Weights of a small transformer language model: vocabulary 6801.
Each number is 128 + 32 x the weight over the matrix's rms, rounded and kept within 0 to 255. Layers, rows and columns count from 0. Numbers have three digits each.

# layer 8 MLP down (transposed), 512x192, rms 0.0734, rows 360-423, columns 32-63
162173142132142120143113080104107119146152100093104118161126162090110196112104138137191165102123
169163126118080151117100103100121137160053132117160170108101132119113108088090112086134085123133
120190100153138107127113139093128134057145096115109117097141125151102113103232118170105134121092
163162123127103045167072127146154166152106131124141123109115118144150172183134070118122176182107
122168144144160133107082159099175131181121140129161118131181140088097129111170164113064135144146
159099142101089139120099115086128171081140129122148174134126139200153087148153140107099139157141
154084091099119081132151126111119120094163130172163150138106077081151090139144147120108168131086
168101070149116092085132174138103162133098124086119146102081159163150179194112139161120082076164
133112084097112192123087100099118147145174093118120141172146177144139141121117102095142163164107
130194073113109179144103135147133107159127143104122162111109158102194129113126174142134074112169
138182093151112172128167192091148130106124127104080092139110076100150104149127154108108149171142
163147093118147170157123086175123135165069136089172161125167085141166049113069143127141125127091
171125175103127130151128104188158116073114189134110167116180120075148131171194170156070198113116
109199171137185131094162129113121164106153157138112117126120134123144106089126057147175113063165
146121128110124161141079103118086110144083133106153131094104128148119093076167109087109177136069
126130077105123126144155147190097145172138124121182191098108135139118143181133131110080094091140
120157097105154186101175091125084118144201147116124096112140078109177127154093135174100118192129
102086144094129112137131205104127169152102098214095117115128078119140148131158121151099111094128
139091089136192136100137124126156131112112100147124164081131135110192122053167149175117107126118
077127117089145071146143140084151147151138121099090156142125087166150134183152105103080154116132
129126137158185130139130156085150157146138111105128113141124130150161131090094078087093162091138
150154113116124114080149097163155076164143156158109131193122083056093132176073122159158109189136
133174116157086115170161137184201166163090119084124056127166106108185102155135174131175137091141
151096107143123081168120113101132146122119091131144108120085154094131158148179117160163062162090
112165158138128116118127113151124098104141108091139162154137109091100143133094130117145126145079
116156166147122148136173181138161119081140118129140220205173150166180144146159152166118120117099
148144123122148029116159131116130088173157175099099177120150183141126103135090143113149104166103
147122107135130124148048125070120097141086057112163099145145130110069158107133123122138154158116
136083186083165149174077110143108130112140134109163153158111154132181141130168157104121086053143
136106128106114142069155151121122124147080091115159147158073127121103123182089119109073135190094
142161126164069104118116148104130129139145108165116158070100119117157138135154143154184169080109
081106126139143074198098108099105166182151133087098125116126125126126127189110153128126132159126
116087141137125142163142184149151088113160218150136123130167117101124152158077139170124135125105
104102131081098059116119151118116117156169100111145142152149132147141124100140149150106167064100
098112069154167138139127126136095129129119099145102128160153116233112110117146126125059132127098
132105106098113160137164156157108156147109043134118101181179161124185116118091138129125123153171
175120164071147132125099110160158127123107071177134177176088116104106089141064082129151130124154
181089090159167142132081196120112139131149097135121115100122186100130159134111176116161119167093
159138166160177113129156116116130109184134112067100089056119180150125069101130169148196128121155
093167024144181100172182158142144107147145190091179130124073117101155109128081080125141141127066
125194107118127096128157102129123141115129164140141116151097149130123148111135115119058127181159
132064188155092132230139079133133154134095191098087089129129142097157091124129131111129102124071
102153144108120139158068122146073158107124150121191110135179096093152082197139167104129135091119
126138105116128150136134128158153136066136133114091093117095090126134141115161093101105149153088
139174130145104129112078100088148151155129118108147113115107149150139151145157152100083049138153
109098132089157138068076149127120131148176113114123096103094093121121133105115094151122174070122
179164181101096102152144103099092127147148128056141118142108118141154143067162129130095113108107
177176156124123116128131099104119137139084096063168169134130116091188064106137143108137124096176
164121103119151051088135072214133089133078121094132164127133086103086108081160164125091165066143
194137129176139119146061126109145135127139107063144135122147159164128173081156132107135134180116
131137142176132091153141151117184139135106076051150140152123091152119093083073118137193165208125
153126130180069121138109107089115120162153173117135126127133130104137116149133096103156099079104
120171110137130064128090125153149086154114134179125137112180136102116136134119089063082129181091
118128142124083109143110127146078130101119117109096064092134157147116149193172084126126140154126
121115122163080134119149131147154098104068157131136127160124171160081120156136153148072128116179
142128205172129170176116188163133130128107180132172085166155187122187101134089120088109119157117
147088157130121086138114172055142084168122157123142184131134163145117110150142140168148193135168
118136079135122142104121144099107145136137066119134127095148114183097134131186146121099109206094
130158167090150129136117126105165176161132139137096103174097106103126157131087110099137077163168
118063121139095108126105143172091155135117124114129111150082163130105144173139147088130129111140
171160103151113105089084099177116124160158105130119116113126150149151111126144073127171149146129
129153195152100081175147161079142096113126168161181122107100195161089145123105125127120097171197
145115123090103104134116131126135103055163149188135135169117174141081104110189171148079050141143
197131143131123180104043150124177172115153128051147077129138123191187100157104109139121127101099
# layer 8 MLP gate, 512x192, rms 0.0768, rows 361-424, columns 32-63
139126140141149141123153106084117151099101136176152119132163146111133100126123134116113131105151
103141186079163069106127159081172122112101136116163145138090040129150120052093107197115162141138
143048145150158127153161101078164161134147131098113122099191092128134157126182104122139141102121
116150121161131119085163115104174186139144066152136125128093169129152179118177104136116146085135
084121178076164099171105165134126095086108193100132115108064113167090112098136129117138176124131
088185126190103177073174081121164122088114144146067142094082106120083072055096164079109115170125
166121098079151105164092192136131159111098148130093118095119170181189158123143071101109139166155
129128167184173144127166136125116097117086135121105191115132138122128155102117145132147056031143
158164105121082152155108155153100138080073128110168145109131134112213116073128140140093114123157
159156122108146139069153109105157183153143201152079127103112101133102118146121149095129113138092
109112122091144159195100082104136108116113207142096126090124121146136158124140107183143090158191
106139076153136105188125091084150169126142180126142100079136191177125114102046156141125158152160
116164147126143103167131119091167056164123125160143121119108163157155136172134186146136110094123
076101123156173101154100133116112119152148097146113112107168157126148181092093151101128096082078
139108138176168200148121147122098173168103128116139136124147161160075194147158077117163171144094
165093173203145092159148140131185133145119132117168184091152105152159100164127106088108124145076
071159213101127106134101135069133132105189158088119086130115159143116098091097122129138160138123
204169147139125154131123134121184073165151141134123099177121134120138180154110081151140126147172
107110097115106149177102109100143137151126132022201127128181065151114159107178110156132157134104
068169114075124129199081189068159115086126115153127115090112156140153142139134140108157076147077
173120146108175122165096145120123088132185140191100139128111158164125141121099118194089102128132
100104173125125121115170177155135100172073132068150117111140123146130176082083120087092108145127
191096122168161167112147150088158132147104144111128116152104160127150159100178060137172139115148
176082067141148152144179135070150077144141069144130184149146094182131134119148057067158105111097
147079135117114071136155108111130132082159159125197119078152091182197169132160200106098130198179
153099177118116121175154030130127108059162153104078141133116177153134132170097127172168204214117
129146159190153114131130139121192137122128098179098168150141150170150176146154150110110189156082
098100156135162133152150129151139130111132108161158162126140119119147115085144165162115129122104
129150141156153129160115133166182090066108151128215105179122092107142189112131157083152114118128
103156193185172136100094132100125157096098182156135103124116106147105114167089085185146180179125
136084165152085136087085133083121076128103130071130114082176118075123088120107168168148175143153
147096135152118110138114158094168087129139102170161141112189051184150166119152101128081085143131
097179088193144146145121112129090145185050190087163189121171142117147187149103104172212108110163
100090139113139159095166136138142079126113154133106116100109130034152117125109098154189124160112
132181154141085126145088128101160135053197114118136081129137188147153162175168116159156174152184
108120103129123140141125178149144114091217099169096078117146132125107130137173104177115090103154
178070098167112084176095125098137069165117189161146117048177145150086152084178149108131118118139
141155084138116159071131156117147145090198068133127110123125093120125167147103140219194113121145
100086151140155157115094205086166129111143112122177108073087111220141058103104097119155119100119
099093196094111165067114113081150055169127184125133070100141145124163127108148116110153093125134
124131108127076152128123109143173157124133147133166143092124091120118179167074050176194137106137
120114105175106104125150139121197075169134147145064076086092111173187194112103136191123089137177
124070082071135213122098179129147117146185125208131121076118130136114135077098157101162113116091
185117185163105155105162158112137143114097135125130141119075115170099161170118116110114128106101
124136088137155108175158215119118156124062119113119105148167130153101215095133093061114152091149
149124183118097171150131115128106126134096145172116141117104153162139183161144104105119082129090
147132172141133168144104172114129164103130163067156099162117128131112097165126123147156127161078
122138078148126143151120135161145160109185147187088172078123083115140135123083121128114145182165
141105093177112082124159106096162065132155170133171090106137135156132125077073131080100176175142
098187148132153118160110109125139132147127159142153128160145143173154155147113135165103162104183
169176060147055170130139172177173165081134087119102122120088082150154148172112151105184114126094
090083107125155106150075142154132193095146205214112099156135098131104148155134099116060115084149
126144116148131120109095085131161087113091154114137145212106142176092102143147075176147181165117
117112145150105088158112182090105081073135153167126129132146055113172124146157116136137148150133
139106167112159125107119091089163099081161125117154063099130094163111090126071154176099131144089
110139084107170182185103115085114109138161144123118115097102109144135216181147115091201158142104
166138143080120068146126105123108167137173085127157134108143096129132167138076134110142158109149
122136097104099173155118161082106107115168101118127118101143156106177071086195148090065110117065
116076136142170160124178122162104141129140129142091133135098159196106121068128070120139094128135
125108151152157117143119140096101084177152108094162110120113167164108113120127174141170137151165
146132126143157137125106181093153138133084111119114114149081116125193082105061128124163053109129
141098099122138152101147173134153099157180102139128152128163162136159115167112127115118135186200
086083162151162147141180098098091130072113046130126125159098135140126122106091165109170145121168
109133123138076174164177117108197091138121101107117117109171118127152167117147086086111104145165
# layer 8 MLP up, 512x192, rms 0.0744, rows 361-424, columns 32-63
117159116087124138126119073122152126127150119082133067127086109127102058149169118169120125204113
158161176142112113154195079131111148101086143079127112145115110107124161141170110129098155084134
109180131057159084180114118122081135139112140170085160136132089138174115150145145115101140115177
139144192131119119158166167162088137160093122149104097146159217098148098166147183144115176123101
112130085085094141116117125116091128183150183153167134161158074122101113128080126180101143114217
129171128128061167164148161122141070102087135114130057140124152142119154090083165093148183155118
157172167112128105110104156149199146129162104148114078090087173108127151160141163138142166159062
122142037127102161100132174112106169129183082112120123168163133152122088169174182145132100102105
159138085116139180146162138137139115114175086121143140123101110170087097106110146153080091178192
157148109189137128137161127188113146141111143168127167100141106159132165161090113107156088145081
086089093172136149123117178186137096082142099096043148104153159148129141160159141133156143090117
121123147162104148160126145107138121120148114134067103160120123118162075152109107173154113135070
071082178183189153144122151144144122108127125148098105134157159146135150161085067133127139126141
086144140164131121079067090127136137149153123188144114108141167138167099055102076139126136119093
147130138130157132081072174154057079121189120141172156133199163106100079153098131139142109118142
128119103105127148141127148163118155142211128096200089145086080093090065128075087080138124136148
144161156156147154129157120170169158163115137124191175112123149137125107151141016117145093078112
104074135141113163073206127163138108139053112108123148193103125116089139114158103117112102101137
201133161184084142054153134164120109087128120136156138114148141153157172123112125154145118096115
210102184206103117187126121172112134086110167176126167130117132078109120120110095194114148127141
133164126199129138091138143185189152137085106150055104139090110144161142112047110149114131184182
115135089106134180128061106150158118136154082083158215065184030168117132106146157132146149169136
139125110175125135105119073116130149159145090105141113155127118078163116114151136101175076077177
074072142139106119203079080118139121151090142075036094090074110152116169123118114143168103119154
164177102121193147143176160196085113131080115121091144146126118184148124162067111201140161149172
130075126123123090163119093140109133106104179178085128129161109147095168120132128128126144104135
154081136077135041090218147126094138114086157121101143121209091104143118128158093130119151063129
107149080195114111080131160099088105118109134102131144123089178153085106135122181161126156133113
104193132133099145080163155125165181126104106159085133178171105118165104089185077123127140186147
080130130127154111102149120121079124167094099118149094208187132097185134089135149085095119109145
119158133097138130087120091101138075171128124130202165099156087092052103110122112098103159127122
120169101097154163119121148180133184124110133131169098216108150078140104102122127090181117139122
134136102097091082169142130139097137154141086123112153173127059061095174074125153107139143112140
139136159118094199102151097099130093135126134109164130112074116128110087125098158070191132155144
157098145112153106174149073080119157123136135095121127120148121155086069143205195143077153084145
125148179159197119129120174166131098070095159097129222100123123157152096109112107124098102214145
163143124143123130112131158096100126156157120068132114169118115095129150135142117082132117071128
136117142076155151105117164108074095083141153148065073147120106161206179182121185097130117085078
134130130124177160173103166094115133117146195177210074151117147108106159163133138139101104134152
090082143156125158191118097202136089148090137126163150124165113113132126152137110103135148089152
134172091140185125150055150131140113076130072129136086105164114106149105128082140193164141114112
120075092166123150094139148170112077135122123150018127106104129197120189089088112175110114135149
121117139183126129140150062166177118102168154162130072151047082137173146136137126159161052130070
094162137131138120126147126176148132096117105141053115172093146124100072122136192157148113132150
103138150043137137172121136182161137155154095148167131091110032076174100219048119152107090112105
181125110150126123105090096085096155106152071115104130149131150160156102149118144173107106141205
198171093096127111132099106164122169179154148108126109097079136140172122061153060111107200127124
153047099147147134122145138130142143140083133117165151145103120096091137170157168139128143229137
130129114112139081133096161096077114094085147080121111163109169128092119097087174189152114171201
162148205148217135135173074128146176150109122096104120140134174137147116128132089113097075096127
046116084106154105099137098115129124117149116114136121167145149106109157172153176097144131157181
074062072131163133063173154141160117158127112089126152167185121126109169108098110108108104085094
085172149186123095131141061103080143156111119079119186111151102104088128153093155149133112097110
126170063112137082107134161121121145148087139096151180134154122125106131184087149092164074155162
099101119122111164062150119129064062084087088109123138169106137141169113177124124117113145090154
166148150115075120177160174152147182148122096089164150122118090100074115139110123152116135070169
140113130104108065120107152100071142107145061111149153081136115071111156126080100118105106129066
096193096129097118147143145114139038169123115100101086050109104136144122117177166193150157098122
102129119095103157137114152154073150127165152172198173171165096146129122197104145134159150151168
103132058130088205188180153174104080121173077134131133117094127103086108140102134113154132145125
066203070106152093168126166152161131097173077123136081139155098205114182143130090152112129164168
146110150112153092137128154109130115093125136108163104138152094183110175105131094100136152127065
157086088116133119125067164149110123058124141116158117128151163104164131074190120113124110107125
136122107185169099130093096148107099115144174111155082129072193169165122179142183163117135149164